Weights of a small GPT-style language model, trained from scratch on English Wikipedia.
Architecture: rotary positions, no biases in attention or MLP, normalized queries and keys.
Training: a variant of SOAP for these matrices, 3408 steps.
Each number is 200 + 20 x the weight over its row's rms, rounded and kept within 0 to 999. Layers, rows and columns count from 0. The size before them is the row's rms in percent of the matrix's.

# up: layer 8 MLP up, 192x64, rms 0.465, rows 44-78, columns 0-63
# down: layer 8 MLP down (transposed), 192x64, rms 0.457, rows 44-78, columns 0-63
# gate: layer 8 MLP gate, 192x64, rms 0.44, rows 45-79, columns 0-63
up44,101,232,195,205,192,194,214,239,191,214,216,184,169,210,203,160,209,186,208,216,179,214,228,216,216,213,181,212,208,179,213,188,206,158,206,214,207,212,232,207,206,182,242,189,179,206,209,208,204,172,191,178,171,243,198,194,178,188,183,224,183,167,175,164,192
down44,096,204,212,204,212,241,197,175,191,223,208,188,184,160,214,217,193,192,206,205,199,204,202,172,238,175,172,215,213,164,194,202,202,197,209,206,203,170,208,236,193,186,217,176,154,192,191,203,192,213,214,169,186,201,169,153,202,178,227,173,211,227,196,224,216
gate45,101,157,191,203,164,179,215,152,197,195,176,226,229,179,201,220,199,212,206,190,184,233,167,219,191,194,196,197,174,193,232,179,182,231,190,204,218,211,202,226,222,213,197,188,223,189,194,217,220,204,195,202,212,190,214,208,207,225,170,169,221,241,192,234,209
up45,104,181,174,219,185,179,207,197,205,212,183,168,201,199,233,191,189,212,256,176,190,202,178,192,201,189,175,233,175,216,174,210,196,195,206,188,218,185,196,198,169,176,169,218,221,218,174,164,190,215,198,215,187,183,215,187,206,203,171,221,196,239,156,202,214
down45,102,183,221,199,240,195,213,223,196,146,202,191,193,232,187,213,175,203,216,215,190,178,208,181,188,193,152,155,196,203,194,207,204,183,212,200,197,194,202,197,201,218,222,222,202,191,180,247,180,185,197,180,185,168,187,195,182,169,217,182,156,220,198,195,188
gate46,100,212,193,224,206,211,176,201,193,179,186,196,184,218,175,194,187,182,160,176,212,206,205,170,174,241,165,210,185,210,202,173,192,193,187,258,208,208,223,192,212,185,196,156,207,206,213,193,175,211,217,200,193,200,220,151,202,211,219,176,173,200,227,202,186
up46,106,213,214,202,202,162,218,199,218,217,201,233,226,197,218,170,221,224,167,215,194,219,234,197,193,203,175,220,187,170,175,190,198,220,210,214,212,212,223,205,175,220,240,186,225,167,195,193,221,197,189,189,210,219,175,175,201,157,200,181,193,242,183,197,201
down46,104,184,212,185,188,154,216,186,176,200,228,208,196,197,204,213,225,223,220,192,201,189,179,199,188,173,183,214,201,203,153,176,218,197,186,215,185,239,213,222,206,238,179,197,194,206,170,201,179,228,201,182,246,200,201,195,163,204,194,189,224,223,194,193,158
gate47,099,213,202,220,190,209,186,199,239,202,202,213,226,235,227,183,185,196,192,206,232,209,165,213,191,224,190,232,211,194,189,168,188,225,182,184,198,197,211,201,172,166,209,225,191,207,163,208,200,166,165,184,192,186,185,152,194,172,176,172,186,214,184,192,204
up47,100,189,202,198,199,199,181,167,236,230,212,189,217,224,195,200,205,147,182,190,204,217,210,182,202,208,191,225,183,212,153,201,160,190,169,216,221,208,197,172,177,212,208,188,202,201,217,194,227,197,222,224,213,228,235,198,216,207,195,175,245,185,216,199,219
down47,099,167,216,211,199,193,190,163,209,201,198,186,208,195,204,230,165,211,195,196,193,218,176,180,170,191,214,208,151,181,189,226,219,163,182,192,222,168,182,191,205,210,220,177,194,167,198,190,210,207,204,196,178,187,215,204,230,196,201,197,200,272,193,185,200
gate48,098,185,197,200,202,198,165,193,182,221,186,169,184,211,199,243,217,180,211,204,204,183,226,171,186,195,176,220,245,179,178,180,188,220,182,211,226,205,193,220,201,145,242,213,175,183,209,200,196,192,223,210,224,187,203,178,190,192,176,204,183,199,223,190,235
up48,097,195,199,209,189,235,213,166,199,207,218,213,188,202,220,186,200,248,189,212,213,169,217,165,215,222,170,171,187,226,197,173,210,224,222,179,184,198,233,202,193,203,208,184,183,159,195,209,232,216,192,240,197,181,212,200,200,220,227,184,176,206,214,233,201
down48,100,189,204,206,214,205,178,188,185,217,199,170,192,222,218,201,201,239,176,202,162,154,190,215,205,207,233,203,229,197,203,175,178,173,236,182,188,230,210,189,190,216,180,205,185,223,196,219,197,179,199,176,184,227,240,193,205,220,189,204,201,254,200,202,176
gate49,112,191,165,177,213,202,202,165,189,188,219,201,178,202,174,219,206,197,225,196,169,213,182,194,219,203,197,222,188,176,196,218,226,230,199,209,194,230,237,244,233,230,219,240,232,196,192,212,224,186,199,219,187,215,170,226,183,212,174,207,203,208,221,206,217
up49,096,168,218,222,182,200,197,208,169,158,199,193,192,223,188,225,200,149,189,229,194,159,175,191,202,193,214,210,214,203,176,176,222,195,166,234,215,222,214,213,175,177,189,213,197,194,200,213,206,166,172,210,228,209,200,195,199,224,212,219,206,213,165,218,208
down49,097,166,198,168,206,195,206,213,192,202,186,189,177,196,187,202,211,213,162,177,211,178,237,200,234,214,199,216,217,160,170,192,197,213,210,234,166,204,247,199,220,205,173,188,209,215,231,192,197,214,232,197,177,185,174,180,197,215,217,216,177,206,235,207,188
gate50,101,210,194,195,180,227,211,197,194,242,195,214,202,220,202,196,199,216,213,165,196,193,170,226,212,197,179,229,179,199,176,175,230,219,229,189,202,216,178,210,203,209,191,211,186,230,217,185,151,216,179,234,228,212,202,210,163,167,190,187,168,230,187,216,200
up50,101,203,183,186,226,179,200,192,178,206,174,192,209,205,243,196,205,200,233,247,205,186,218,230,218,196,236,223,219,192,199,186,208,188,176,175,234,194,217,245,208,227,183,205,199,225,203,212,226,199,197,235,214,188,199,183,205,228,169,173,170,196,216,190,206
down50,101,204,197,168,189,196,205,181,197,186,182,181,165,194,210,230,222,196,193,179,221,214,197,214,216,204,211,179,176,174,233,178,171,208,176,187,210,175,198,196,226,225,203,204,204,201,185,187,240,219,182,213,192,152,151,171,243,204,208,180,179,214,198,183,205
gate51,100,215,181,201,214,190,198,165,213,223,223,204,215,218,178,217,204,187,219,194,229,157,159,209,222,205,200,208,200,205,231,229,176,209,202,223,209,213,180,229,191,204,190,204,203,217,195,208,197,210,215,204,169,227,221,195,150,177,231,207,168,210,199,240,230
up51,103,198,186,164,188,181,212,218,214,236,194,162,232,216,223,172,193,235,185,228,192,203,207,233,191,193,187,204,198,194,200,195,169,196,183,213,214,204,229,223,141,220,192,200,205,197,174,209,203,155,222,184,202,223,204,174,200,209,180,190,208,189,219,219,177
down51,103,161,184,199,199,195,216,186,208,184,218,211,172,235,228,206,179,205,210,192,190,215,186,174,204,236,201,176,208,202,169,249,188,203,210,177,205,215,191,184,219,191,211,208,204,201,155,195,185,210,194,141,222,212,216,189,217,196,151,190,196,194,216,226,204
gate52,096,238,207,203,233,201,172,178,193,194,253,188,234,198,231,216,206,169,186,202,241,195,196,203,204,220,180,198,204,205,180,205,157,184,175,214,194,215,228,213,209,188,209,200,198,214,197,189,235,209,189,193,193,205,178,234,195,250,191,223,185,207,193,191,223
up52,098,216,231,223,229,222,209,225,195,199,184,206,169,245,230,193,195,227,202,190,196,200,214,198,206,213,197,213,206,221,191,165,169,175,181,215,235,178,212,209,153,217,206,221,181,192,181,174,204,201,194,188,227,222,231,178,216,219,212,178,199,178,200,166,195
down52,091,160,173,207,158,192,225,179,225,157,181,225,198,202,204,212,216,162,211,202,206,214,179,189,226,201,208,196,215,183,197,221,224,221,219,195,210,218,206,186,264,221,223,178,196,194,192,186,202,201,240,218,198,210,188,205,216,238,196,215,210,213,200,197,195
gate53,105,237,163,222,198,195,214,193,187,219,177,201,241,178,223,185,181,201,214,200,177,194,196,220,173,190,180,220,165,181,182,212,199,215,198,211,204,237,222,208,219,194,196,224,209,181,205,236,191,192,210,205,234,205,177,175,212,204,200,200,236,165,242,174,200
up53,085,207,232,170,203,221,172,170,207,189,209,189,174,195,168,212,217,227,175,180,200,192,175,202,146,182,199,196,213,214,204,217,223,188,186,211,204,180,193,182,168,185,192,223,188,201,229,206,196,223,241,219,178,224,195,186,197,176,247,189,218,218,222,208,203
down53,088,186,170,188,220,169,211,223,196,173,190,209,217,193,186,178,184,217,226,231,190,202,202,224,193,202,229,223,199,181,189,203,209,201,216,205,216,238,209,219,209,194,206,206,217,206,198,193,199,211,206,187,192,193,177,201,203,122,209,164,180,151,219,232,191
gate54,103,227,189,218,209,175,216,189,217,188,219,186,198,202,202,195,184,199,236,266,190,187,176,183,205,192,227,232,198,171,211,219,229,196,219,164,238,198,217,186,183,172,194,195,206,176,208,195,176,221,178,207,211,197,228,190,181,181,220,212,222,207,182,199,167
up54,105,200,164,197,219,204,194,160,182,184,181,195,203,220,181,230,179,177,193,183,197,192,161,205,204,204,177,203,214,228,179,195,198,219,201,159,190,241,212,183,173,173,201,193,206,200,190,240,207,204,230,173,233,183,215,219,223,223,197,185,230,187,204,218,231
down54,105,194,220,214,180,164,167,207,203,200,187,178,208,213,188,224,193,220,157,200,188,187,196,196,180,219,194,182,232,176,179,211,187,200,207,150,182,191,200,174,210,188,193,192,207,194,183,235,211,198,219,156,187,197,223,195,194,149,192,186,190,208,191,250,209
gate55,096,200,223,192,202,230,229,196,186,225,196,172,201,185,216,231,217,217,187,241,186,170,208,181,252,200,209,175,238,210,232,203,170,183,219,163,206,178,197,189,197,206,175,222,201,194,222,190,203,206,207,214,196,247,198,203,219,214,178,182,226,187,214,209,201
up55,093,207,208,165,255,228,187,224,205,204,180,172,187,214,224,211,174,192,182,195,172,209,234,190,203,185,219,199,203,203,213,230,201,205,184,220,211,218,168,224,164,198,164,225,222,169,200,221,191,191,169,198,190,182,183,191,221,185,177,191,221,212,175,184,206
down55,099,197,233,206,176,174,182,173,212,213,193,217,231,216,202,176,212,218,223,198,220,198,191,181,229,177,222,222,215,211,231,188,203,152,192,173,205,208,180,163,214,217,168,183,201,215,192,197,233,180,213,204,211,215,248,178,189,167,194,208,230,195,206,199,203
gate56,099,199,203,191,246,212,192,186,201,249,195,205,184,255,194,184,215,243,204,212,166,227,210,187,212,224,218,225,210,230,190,206,190,204,178,176,192,210,197,198,200,193,212,187,210,141,216,203,176,178,197,211,202,197,203,232,188,186,211,179,198,206,185,181,223
up56,102,160,198,181,203,208,229,229,190,209,169,179,163,222,200,205,196,175,188,194,199,195,243,228,196,205,204,214,192,196,185,147,196,244,211,203,195,203,227,186,187,179,217,183,217,187,252,198,185,230,181,181,185,182,191,183,217,197,188,194,201,185,181,190,212
down56,093,208,219,258,216,208,215,198,188,163,202,214,186,186,214,174,218,202,212,213,215,213,216,182,172,203,195,198,184,239,171,218,216,212,194,253,214,172,193,206,216,197,175,236,160,230,205,189,206,207,205,222,220,231,198,212,196,206,214,198,199,216,210,231,208
gate57,101,175,191,220,199,190,192,173,225,184,208,178,200,150,198,201,211,212,166,211,204,176,192,194,204,243,200,188,238,189,189,177,195,198,185,213,213,207,185,209,218,150,234,191,226,208,195,164,187,226,185,224,195,184,204,168,184,198,231,206,178,228,202,207,223
up57,105,182,193,150,189,197,234,197,187,194,220,186,214,201,191,233,227,164,206,221,196,222,176,177,224,205,207,184,217,204,183,180,194,185,209,196,235,207,184,206,209,189,187,195,192,179,155,192,164,205,192,162,189,200,216,225,196,210,189,216,184,225,213,145,207
down57,106,219,153,238,213,210,198,211,155,215,199,186,226,187,185,179,195,197,202,164,202,190,224,185,182,175,193,196,200,188,204,209,167,220,195,200,207,194,187,195,202,201,189,234,192,200,163,222,220,186,218,187,165,217,228,184,169,184,235,169,240,188,201,203,192
gate58,113,176,180,190,182,197,219,208,192,200,222,221,219,211,217,185,228,199,210,189,178,152,163,189,206,165,152,188,182,202,188,187,202,191,214,204,207,186,201,219,222,251,218,228,205,220,222,197,186,188,217,220,199,236,228,210,175,234,196,210,196,215,197,188,173
up58,110,196,192,210,203,170,199,214,220,196,209,262,232,154,212,226,214,201,203,189,212,181,216,223,210,207,198,225,199,220,199,216,212,194,177,209,171,203,200,199,221,187,186,233,228,195,241,188,213,214,182,166,182,204,216,201,225,203,255,195,192,193,197,217,214
down58,105,190,175,186,194,179,193,168,179,214,225,201,187,179,230,197,212,203,226,167,198,240,224,171,185,205,225,198,239,194,190,237,211,218,212,211,198,222,172,167,194,185,199,178,208,180,182,201,221,212,184,228,178,206,179,214,246,198,166,194,207,211,190,219,207
gate59,095,207,201,226,201,159,191,216,203,182,209,182,250,209,197,213,173,189,227,195,185,223,164,203,184,208,220,201,194,179,215,198,208,220,218,189,228,200,177,214,213,180,205,188,209,203,179,200,216,199,210,262,191,201,161,225,193,189,229,226,190,244,202,213,216
up59,092,182,171,192,196,201,200,199,185,170,177,168,182,210,191,205,193,182,168,180,174,187,168,222,164,208,214,207,192,208,235,190,211,165,186,177,174,214,173,179,179,215,186,175,189,211,192,184,227,204,217,212,214,152,203,198,240,223,191,181,222,215,191,213,175
down59,092,168,219,204,203,186,167,191,196,179,204,242,222,217,207,240,206,194,213,178,210,185,199,208,220,164,211,227,180,153,194,216,216,189,195,211,188,225,190,201,197,188,183,213,166,211,181,211,238,203,174,207,216,229,156,195,190,191,187,165,212,214,199,227,205
gate60,101,176,184,214,215,163,218,212,198,207,183,243,190,201,223,186,219,160,194,194,189,222,197,196,192,154,152,217,210,193,178,205,148,178,183,185,209,200,181,211,210,186,192,200,217,213,222,201,173,197,232,202,193,197,182,198,189,160,192,212,207,207,162,212,206
up60,101,203,197,173,168,202,188,209,206,211,220,250,218,233,186,192,197,196,195,205,198,210,240,189,204,218,214,215,224,206,207,188,164,182,200,192,152,176,215,225,214,192,234,200,199,240,241,184,216,194,190,218,195,165,206,222,204,217,174,212,195,197,210,198,164
down60,099,183,194,203,196,179,207,225,202,235,168,226,199,183,191,214,216,207,201,170,192,197,219,209,184,199,195,223,230,170,195,192,194,223,193,188,179,213,205,230,230,208,157,183,220,215,200,237,218,236,215,176,198,195,195,229,191,162,198,163,223,202,193,245,191
gate61,093,179,216,198,188,178,211,215,182,182,200,188,235,179,233,198,202,168,197,239,169,206,189,180,206,180,254,220,216,225,167,194,209,211,173,167,193,217,173,180,190,201,196,229,174,197,222,197,183,192,205,211,175,211,183,221,205,216,195,195,203,237,224,208,225
up61,093,208,204,164,220,184,184,190,187,205,202,203,198,206,191,204,155,239,177,215,206,188,219,237,223,202,217,225,209,220,209,207,185,166,195,224,194,193,207,222,208,207,203,195,197,244,175,225,221,231,220,198,237,233,224,198,209,170,228,217,213,169,177,203,194
down61,096,186,196,204,197,220,211,224,196,174,181,197,222,206,213,197,204,208,212,194,178,216,228,176,209,151,176,218,185,172,160,220,188,170,203,193,184,183,212,187,187,204,176,198,193,184,191,208,149,170,182,233,171,192,196,194,179,250,211,191,168,211,190,214,188
gate62,105,169,197,159,221,202,209,175,208,151,211,170,199,203,204,184,184,189,167,232,184,184,199,194,182,190,218,224,242,192,218,197,185,186,213,174,213,214,146,188,217,199,212,206,197,166,216,194,221,191,193,178,207,217,190,237,189,184,174,216,199,197,183,179,203
up62,106,215,199,227,235,209,192,210,208,202,208,232,233,211,188,211,206,191,208,192,210,228,175,230,185,205,204,218,200,244,185,171,229,218,198,196,215,196,184,194,214,212,183,227,175,196,141,191,214,226,189,192,170,203,221,183,213,181,204,207,208,254,185,220,187
down62,107,210,160,165,217,185,214,202,232,201,172,197,218,198,224,200,190,234,223,206,225,207,184,182,225,186,239,224,175,228,218,165,205,194,213,167,211,190,243,226,210,212,204,218,202,192,178,221,212,194,222,180,211,200,204,195,211,198,223,186,223,179,184,215,233
gate63,098,184,175,187,216,190,209,207,180,227,242,188,207,184,206,198,198,173,197,202,190,188,187,179,233,233,211,204,187,202,173,238,232,203,169,212,229,214,217,177,209,201,180,188,241,247,208,194,168,174,210,193,196,224,218,193,214,218,193,193,205,175,223,182,174
up63,099,196,232,210,189,216,193,190,195,133,217,184,156,184,201,197,212,202,173,204,197,217,160,211,205,182,206,197,196,193,152,206,210,160,233,184,214,218,170,203,188,199,199,226,196,197,194,226,203,203,194,190,236,186,191,230,195,196,183,192,175,200,179,190,174
down63,103,196,175,183,202,190,219,191,188,243,184,224,217,213,217,238,209,196,171,177,195,228,201,197,198,188,195,176,196,201,220,183,213,204,213,204,209,191,205,213,191,205,200,200,228,212,191,152,189,208,210,214,210,186,219,145,250,193,201,168,232,222,224,190,164
gate64,091,200,208,204,186,201,177,223,232,193,200,176,222,196,180,216,233,223,204,229,143,206,210,181,192,193,211,204,218,175,235,176,192,250,204,210,219,188,179,203,187,185,180,161,165,178,217,218,205,185,202,221,210,206,186,177,216,196,189,175,201,203,183,173,183
up64,096,190,210,199,190,204,199,167,192,208,180,209,233,221,226,236,200,220,180,239,204,175,223,216,193,206,194,234,218,217,215,206,191,180,200,228,179,185,186,164,201,203,214,175,208,181,211,220,234,152,187,188,193,149,170,192,212,202,188,206,201,207,204,209,233
down64,096,195,199,221,198,171,184,196,169,222,201,210,200,185,192,150,184,204,176,208,208,205,216,203,231,234,194,204,221,211,201,190,217,145,187,189,189,204,228,175,228,203,189,202,206,210,167,181,197,226,240,207,167,225,197,200,224,187,201,166,168,205,193,213,173
gate65,106,176,202,214,188,160,227,200,194,217,234,202,222,204,172,200,226,174,212,188,197,175,160,205,206,222,177,212,216,203,192,187,200,188,182,219,200,192,223,215,207,205,205,214,209,217,177,188,185,227,195,213,218,234,223,171,215,146,222,181,192,203,181,181,248
up65,108,173,222,202,189,202,210,194,167,230,220,174,151,145,208,193,218,198,173,188,200,190,219,182,226,165,219,192,236,211,207,243,187,168,185,210,206,198,201,194,229,172,219,195,193,193,204,192,196,180,215,198,176,216,199,206,199,200,158,216,186,183,203,204,189
down65,104,208,176,216,189,206,189,194,209,212,204,163,189,207,176,146,190,194,199,231,194,174,202,244,180,234,243,187,214,205,224,188,202,231,146,183,193,195,211,215,188,220,201,217,189,206,196,190,208,210,172,211,199,211,214,243,194,212,206,210,184,181,188,209,229
gate66,088,225,217,180,216,174,191,195,209,187,169,214,237,185,208,199,200,211,205,178,158,182,206,201,197,199,194,214,205,190,179,172,188,191,215,153,177,191,209,211,188,209,216,195,220,155,180,167,175,225,220,243,215,213,220,205,181,199,225,215,238,214,210,176,213
up66,092,212,179,210,210,200,192,206,185,222,218,214,183,201,233,206,272,201,231,193,215,186,172,220,180,194,218,175,187,209,209,219,225,212,230,195,205,192,214,204,186,231,202,160,206,181,210,200,220,224,191,216,193,177,225,208,235,210,239,200,183,231,196,208,187
down66,089,169,210,196,218,162,189,162,210,182,178,204,177,169,187,186,179,197,230,205,194,190,167,220,204,205,187,224,185,205,177,212,201,208,151,221,223,197,200,163,207,171,212,224,212,204,222,167,238,193,212,203,221,196,200,177,175,193,192,172,217,201,202,174,179
gate67,099,202,178,211,247,229,218,151,171,183,195,198,214,207,188,176,168,197,189,187,216,214,213,194,210,195,158,219,238,202,190,203,203,204,232,195,162,225,209,211,198,209,188,179,184,224,232,197,196,223,215,183,187,199,231,207,219,191,176,173,203,205,230,197,220
up67,105,198,203,176,219,178,193,210,168,214,248,186,193,170,213,173,188,213,187,219,176,211,210,216,201,143,233,203,208,226,195,228,156,216,199,183,181,198,169,195,203,188,153,189,210,199,171,187,214,198,214,216,201,210,211,198,181,194,202,218,223,219,223,205,187
down67,104,216,217,222,190,183,231,215,167,220,207,168,223,192,230,204,242,225,166,178,236,204,184,209,193,178,179,213,186,189,211,181,220,181,212,188,207,206,201,209,188,213,189,175,195,226,210,188,183,181,193,162,222,194,181,180,172,201,200,220,198,233,196,247,185
gate68,105,202,215,170,247,193,158,203,191,216,219,194,187,176,218,207,184,211,188,181,163,224,179,184,220,212,192,182,204,201,206,203,207,189,185,195,240,229,193,188,216,235,186,168,169,197,197,183,192,240,213,184,166,214,207,210,186,171,185,180,190,201,205,206,159
up68,108,210,203,194,191,223,197,190,207,203,185,213,196,196,187,194,192,200,209,183,171,202,244,187,203,236,168,202,241,205,224,211,188,196,231,204,151,164,187,258,169,158,216,228,200,213,187,206,196,200,210,190,239,197,188,189,190,196,181,205,203,195,188,203,227
down68,105,161,201,187,215,234,221,211,169,212,199,215,227,191,196,193,206,158,197,191,155,192,202,188,156,219,218,232,170,198,213,199,232,157,204,207,225,226,196,208,188,193,186,188,193,208,177,178,183,177,188,220,203,219,190,190,218,218,209,168,228,213,192,213,195
gate69,097,206,200,195,201,239,200,186,203,220,194,195,216,221,223,198,187,203,177,185,215,229,216,248,209,170,208,225,214,161,198,175,243,184,218,202,165,203,196,233,208,204,177,227,223,180,198,199,218,212,183,203,240,208,216,213,246,180,192,185,226,209,183,198,197
up69,094,160,199,222,206,184,192,215,209,212,207,223,224,213,202,207,243,196,191,244,191,219,215,195,200,169,201,185,192,177,175,192,217,212,194,236,165,225,231,196,188,192,179,206,198,186,184,205,230,214,171,191,237,206,227,152,209,194,230,208,194,216,196,189,176
down69,094,212,223,201,192,220,198,239,198,209,190,185,202,190,204,200,209,184,166,233,213,189,248,222,204,201,180,190,192,244,197,211,203,199,163,191,207,208,167,201,214,199,165,199,226,209,203,213,218,194,221,197,198,202,193,190,204,208,257,167,222,184,215,166,242
gate70,095,171,210,163,212,189,188,193,223,161,210,176,210,196,185,196,201,177,199,185,182,185,206,230,181,195,175,202,187,175,164,200,211,211,202,191,210,175,216,196,177,148,250,207,222,187,163,180,211,191,206,216,213,205,214,225,212,179,238,216,177,213,198,187,213
up70,097,186,227,221,224,211,210,213,219,167,177,168,206,219,185,249,190,203,198,208,218,235,199,182,182,176,185,210,192,205,207,219,210,217,218,162,207,207,200,174,194,175,223,195,206,202,187,136,218,218,204,209,170,221,215,223,202,181,181,169,208,191,196,190,212
down70,095,223,198,201,196,196,151,190,184,230,204,228,169,200,209,200,172,211,217,233,232,189,201,161,198,217,171,219,182,234,169,196,203,191,198,183,196,224,219,205,188,188,182,203,170,202,193,193,180,198,194,254,186,197,198,197,178,184,206,220,216,237,232,214,196
gate71,102,231,195,201,221,218,205,206,194,179,221,194,203,210,210,160,179,231,239,217,200,216,176,169,225,181,192,207,195,215,188,162,216,195,203,233,201,234,199,242,195,231,198,201,212,258,188,177,194,182,212,180,206,207,199,203,184,197,204,202,228,226,188,222,219
up71,094,225,202,205,214,163,198,161,195,225,174,160,177,198,174,245,178,197,182,181,199,226,215,221,215,188,205,201,207,201,199,206,219,205,215,181,234,224,228,157,182,188,218,214,196,178,185,185,208,233,194,217,201,174,192,201,214,201,217,212,197,180,193,164,172
down71,094,222,204,198,192,196,228,205,206,232,219,244,186,210,199,206,189,184,198,212,171,165,194,209,198,186,176,225,192,238,180,191,201,197,181,206,172,186,195,208,239,140,212,205,192,192,178,210,247,184,213,189,187,226,212,223,231,212,215,185,200,225,210,219,209
gate72,095,181,213,173,198,207,182,192,227,186,190,215,225,181,186,226,166,180,240,190,242,228,219,215,193,208,203,193,206,201,198,180,177,170,149,174,211,207,234,175,183,178,201,188,228,199,231,190,188,210,186,179,179,210,222,196,198,184,196,189,176,184,195,235,200
up72,093,240,230,220,182,192,204,200,225,226,176,219,213,228,195,212,177,208,190,172,236,176,200,195,183,217,235,209,187,185,209,175,198,196,208,220,185,183,202,207,223,214,199,237,208,164,207,177,217,196,191,208,221,182,186,148,183,210,194,173,164,171,209,196,197
down72,098,185,155,184,210,201,192,193,184,177,210,167,200,217,179,205,176,195,197,250,173,165,177,183,174,205,201,166,221,202,176,213,217,216,203,192,191,173,190,212,149,233,196,211,193,202,229,189,222,161,203,201,196,197,219,200,181,173,208,191,226,207,199,218,198
gate73,095,227,207,163,201,220,208,177,169,212,219,183,182,198,257,202,213,225,198,198,204,203,214,218,198,215,196,174,209,190,225,206,225,196,193,203,240,215,194,165,206,209,207,226,230,188,182,196,197,169,224,220,206,212,268,217,202,209,180,204,203,220,194,200,207
up73,107,220,249,194,208,206,155,210,232,205,156,191,198,172,223,218,170,206,203,220,218,229,241,182,189,190,174,205,203,226,232,192,209,194,220,221,197,175,187,200,183,208,204,195,204,232,173,200,211,200,200,169,198,200,199,204,176,178,174,179,182,214,189,229,195
down73,099,221,208,168,202,197,171,198,162,186,205,202,215,232,200,192,237,214,179,177,222,205,177,221,217,208,183,197,205,229,179,197,196,225,191,184,207,228,171,202,220,224,227,216,168,189,189,200,172,237,232,163,208,200,184,201,192,200,209,187,188,188,222,190,247
gate74,102,185,187,237,207,209,235,219,178,193,178,245,185,162,188,190,178,192,184,200,190,195,169,197,211,201,203,181,203,203,204,212,201,200,181,233,241,216,226,233,190,198,183,211,175,196,202,228,218,171,177,240,220,204,190,199,215,171,196,215,233,239,195,200,196
up74,091,178,249,194,205,231,180,194,200,219,196,201,209,206,186,208,210,221,214,241,176,187,209,190,191,186,209,199,202,183,203,235,196,210,179,175,174,188,204,149,169,188,200,213,196,198,172,199,202,204,224,209,168,182,223,198,240,197,234,192,205,217,152,221,194
down74,099,202,174,181,194,207,163,203,182,205,209,233,181,204,177,201,201,181,196,178,218,219,156,219,205,200,234,191,165,203,169,181,208,214,186,190,201,212,222,199,216,250,204,229,170,186,201,187,169,188,210,197,191,219,221,241,213,179,181,209,230,183,173,209,204
gate75,089,253,175,203,244,232,205,177,201,182,207,187,216,227,192,175,220,188,214,210,201,210,211,227,228,196,211,193,193,201,197,213,208,224,222,166,210,192,205,195,205,229,240,184,192,202,212,162,218,187,209,191,203,242,194,219,235,201,218,224,186,194,212,206,167
up75,093,217,201,201,209,204,203,183,211,160,205,199,215,196,214,200,208,181,271,162,177,182,194,195,192,206,214,226,187,205,191,216,195,224,168,212,171,188,184,219,189,228,204,202,214,206,219,195,184,162,206,186,234,182,197,161,169,187,202,182,193,182,179,232,218
down75,094,225,205,200,191,216,179,212,230,209,178,172,201,202,181,198,205,185,176,219,180,225,189,238,202,171,179,198,182,222,187,203,233,178,204,233,182,182,174,170,229,204,188,172,210,192,197,181,213,200,245,179,214,193,208,207,204,150,185,197,231,210,199,169,217
gate76,087,215,207,206,151,200,216,194,247,212,186,205,182,189,229,208,166,184,190,211,199,189,210,195,224,196,178,187,200,200,199,199,172,226,185,216,180,198,201,211,174,196,244,217,185,197,223,229,206,229,203,197,205,197,171,225,228,204,211,157,203,246,193,172,176
up76,096,169,187,213,176,183,234,177,198,197,201,203,246,202,183,240,185,204,190,231,200,208,191,194,169,227,214,205,193,199,183,218,210,246,191,217,183,195,185,239,193,204,202,211,184,212,196,163,194,215,205,177,197,224,206,172,225,182,199,207,177,236,236,217,183
down76,097,188,232,183,186,193,227,210,218,199,189,220,170,188,180,212,196,171,191,203,182,174,205,174,188,157,201,192,203,197,176,186,201,182,195,216,166,175,213,234,172,192,206,203,206,214,165,195,197,203,192,198,207,204,167,224,219,218,204,254,240,194,158,203,214
gate77,104,199,222,187,192,194,198,179,223,187,198,187,155,232,209,194,215,192,207,204,186,205,214,220,206,240,177,193,180,213,203,196,176,195,229,194,195,200,214,220,221,208,185,174,184,208,178,193,188,200,211,213,156,162,208,226,204,213,183,201,215,241,158,210,143
up77,106,220,223,184,216,190,256,198,210,185,202,191,211,192,187,198,203,201,177,219,210,207,244,213,195,185,182,178,182,219,185,237,201,190,191,235,169,164,242,214,188,215,203,174,197,204,212,204,196,173,162,213,208,204,222,188,182,187,206,180,198,195,190,204,149
down77,101,226,172,230,181,175,210,229,219,190,203,223,199,204,203,199,223,192,179,231,206,212,219,232,228,204,198,228,175,201,168,179,191,167,167,232,211,209,153,204,199,202,208,187,193,169,178,201,198,180,211,181,217,215,208,206,180,182,202,192,196,172,180,244,191
gate78,106,193,203,238,195,196,200,215,166,223,211,205,213,191,227,215,222,172,193,179,206,228,206,203,193,213,210,229,226,199,211,198,169,217,200,200,206,217,199,200,207,185,191,203,172,194,215,158,232,232,217,200,147,177,241,202,186,182,191,188,217,176,227,169,172
up78,107,197,188,203,202,233,213,190,203,171,237,239,181,217,207,202,232,175,199,221,185,238,219,234,217,195,183,211,167,179,204,197,201,216,195,203,207,200,213,225,186,227,224,146,220,175,211,197,216,208,206,187,233,182,207,212,186,193,173,187,202,180,170,205,173
down78,105,236,235,233,190,218,199,213,177,213,183,225,199,216,223,208,194,207,193,208,176,217,181,187,175,178,204,204,201,163,168,169,179,188,202,193,178,198,201,215,192,189,166,182,193,179,179,221,177,184,170,230,181,195,218,163,221,225,191,229,223,183,229,192,193
gate79,097,206,183,192,181,227,224,194,210,135,199,203,205,218,207,154,181,183,171,209,235,193,209,173,162,182,209,158,224,185,205,207,211,198,212,193,202,173,200,204,192,203,215,178,165,185,199,234,216,194,211,204,195,192,226,226,216,190,222,186,230,195,197,189,192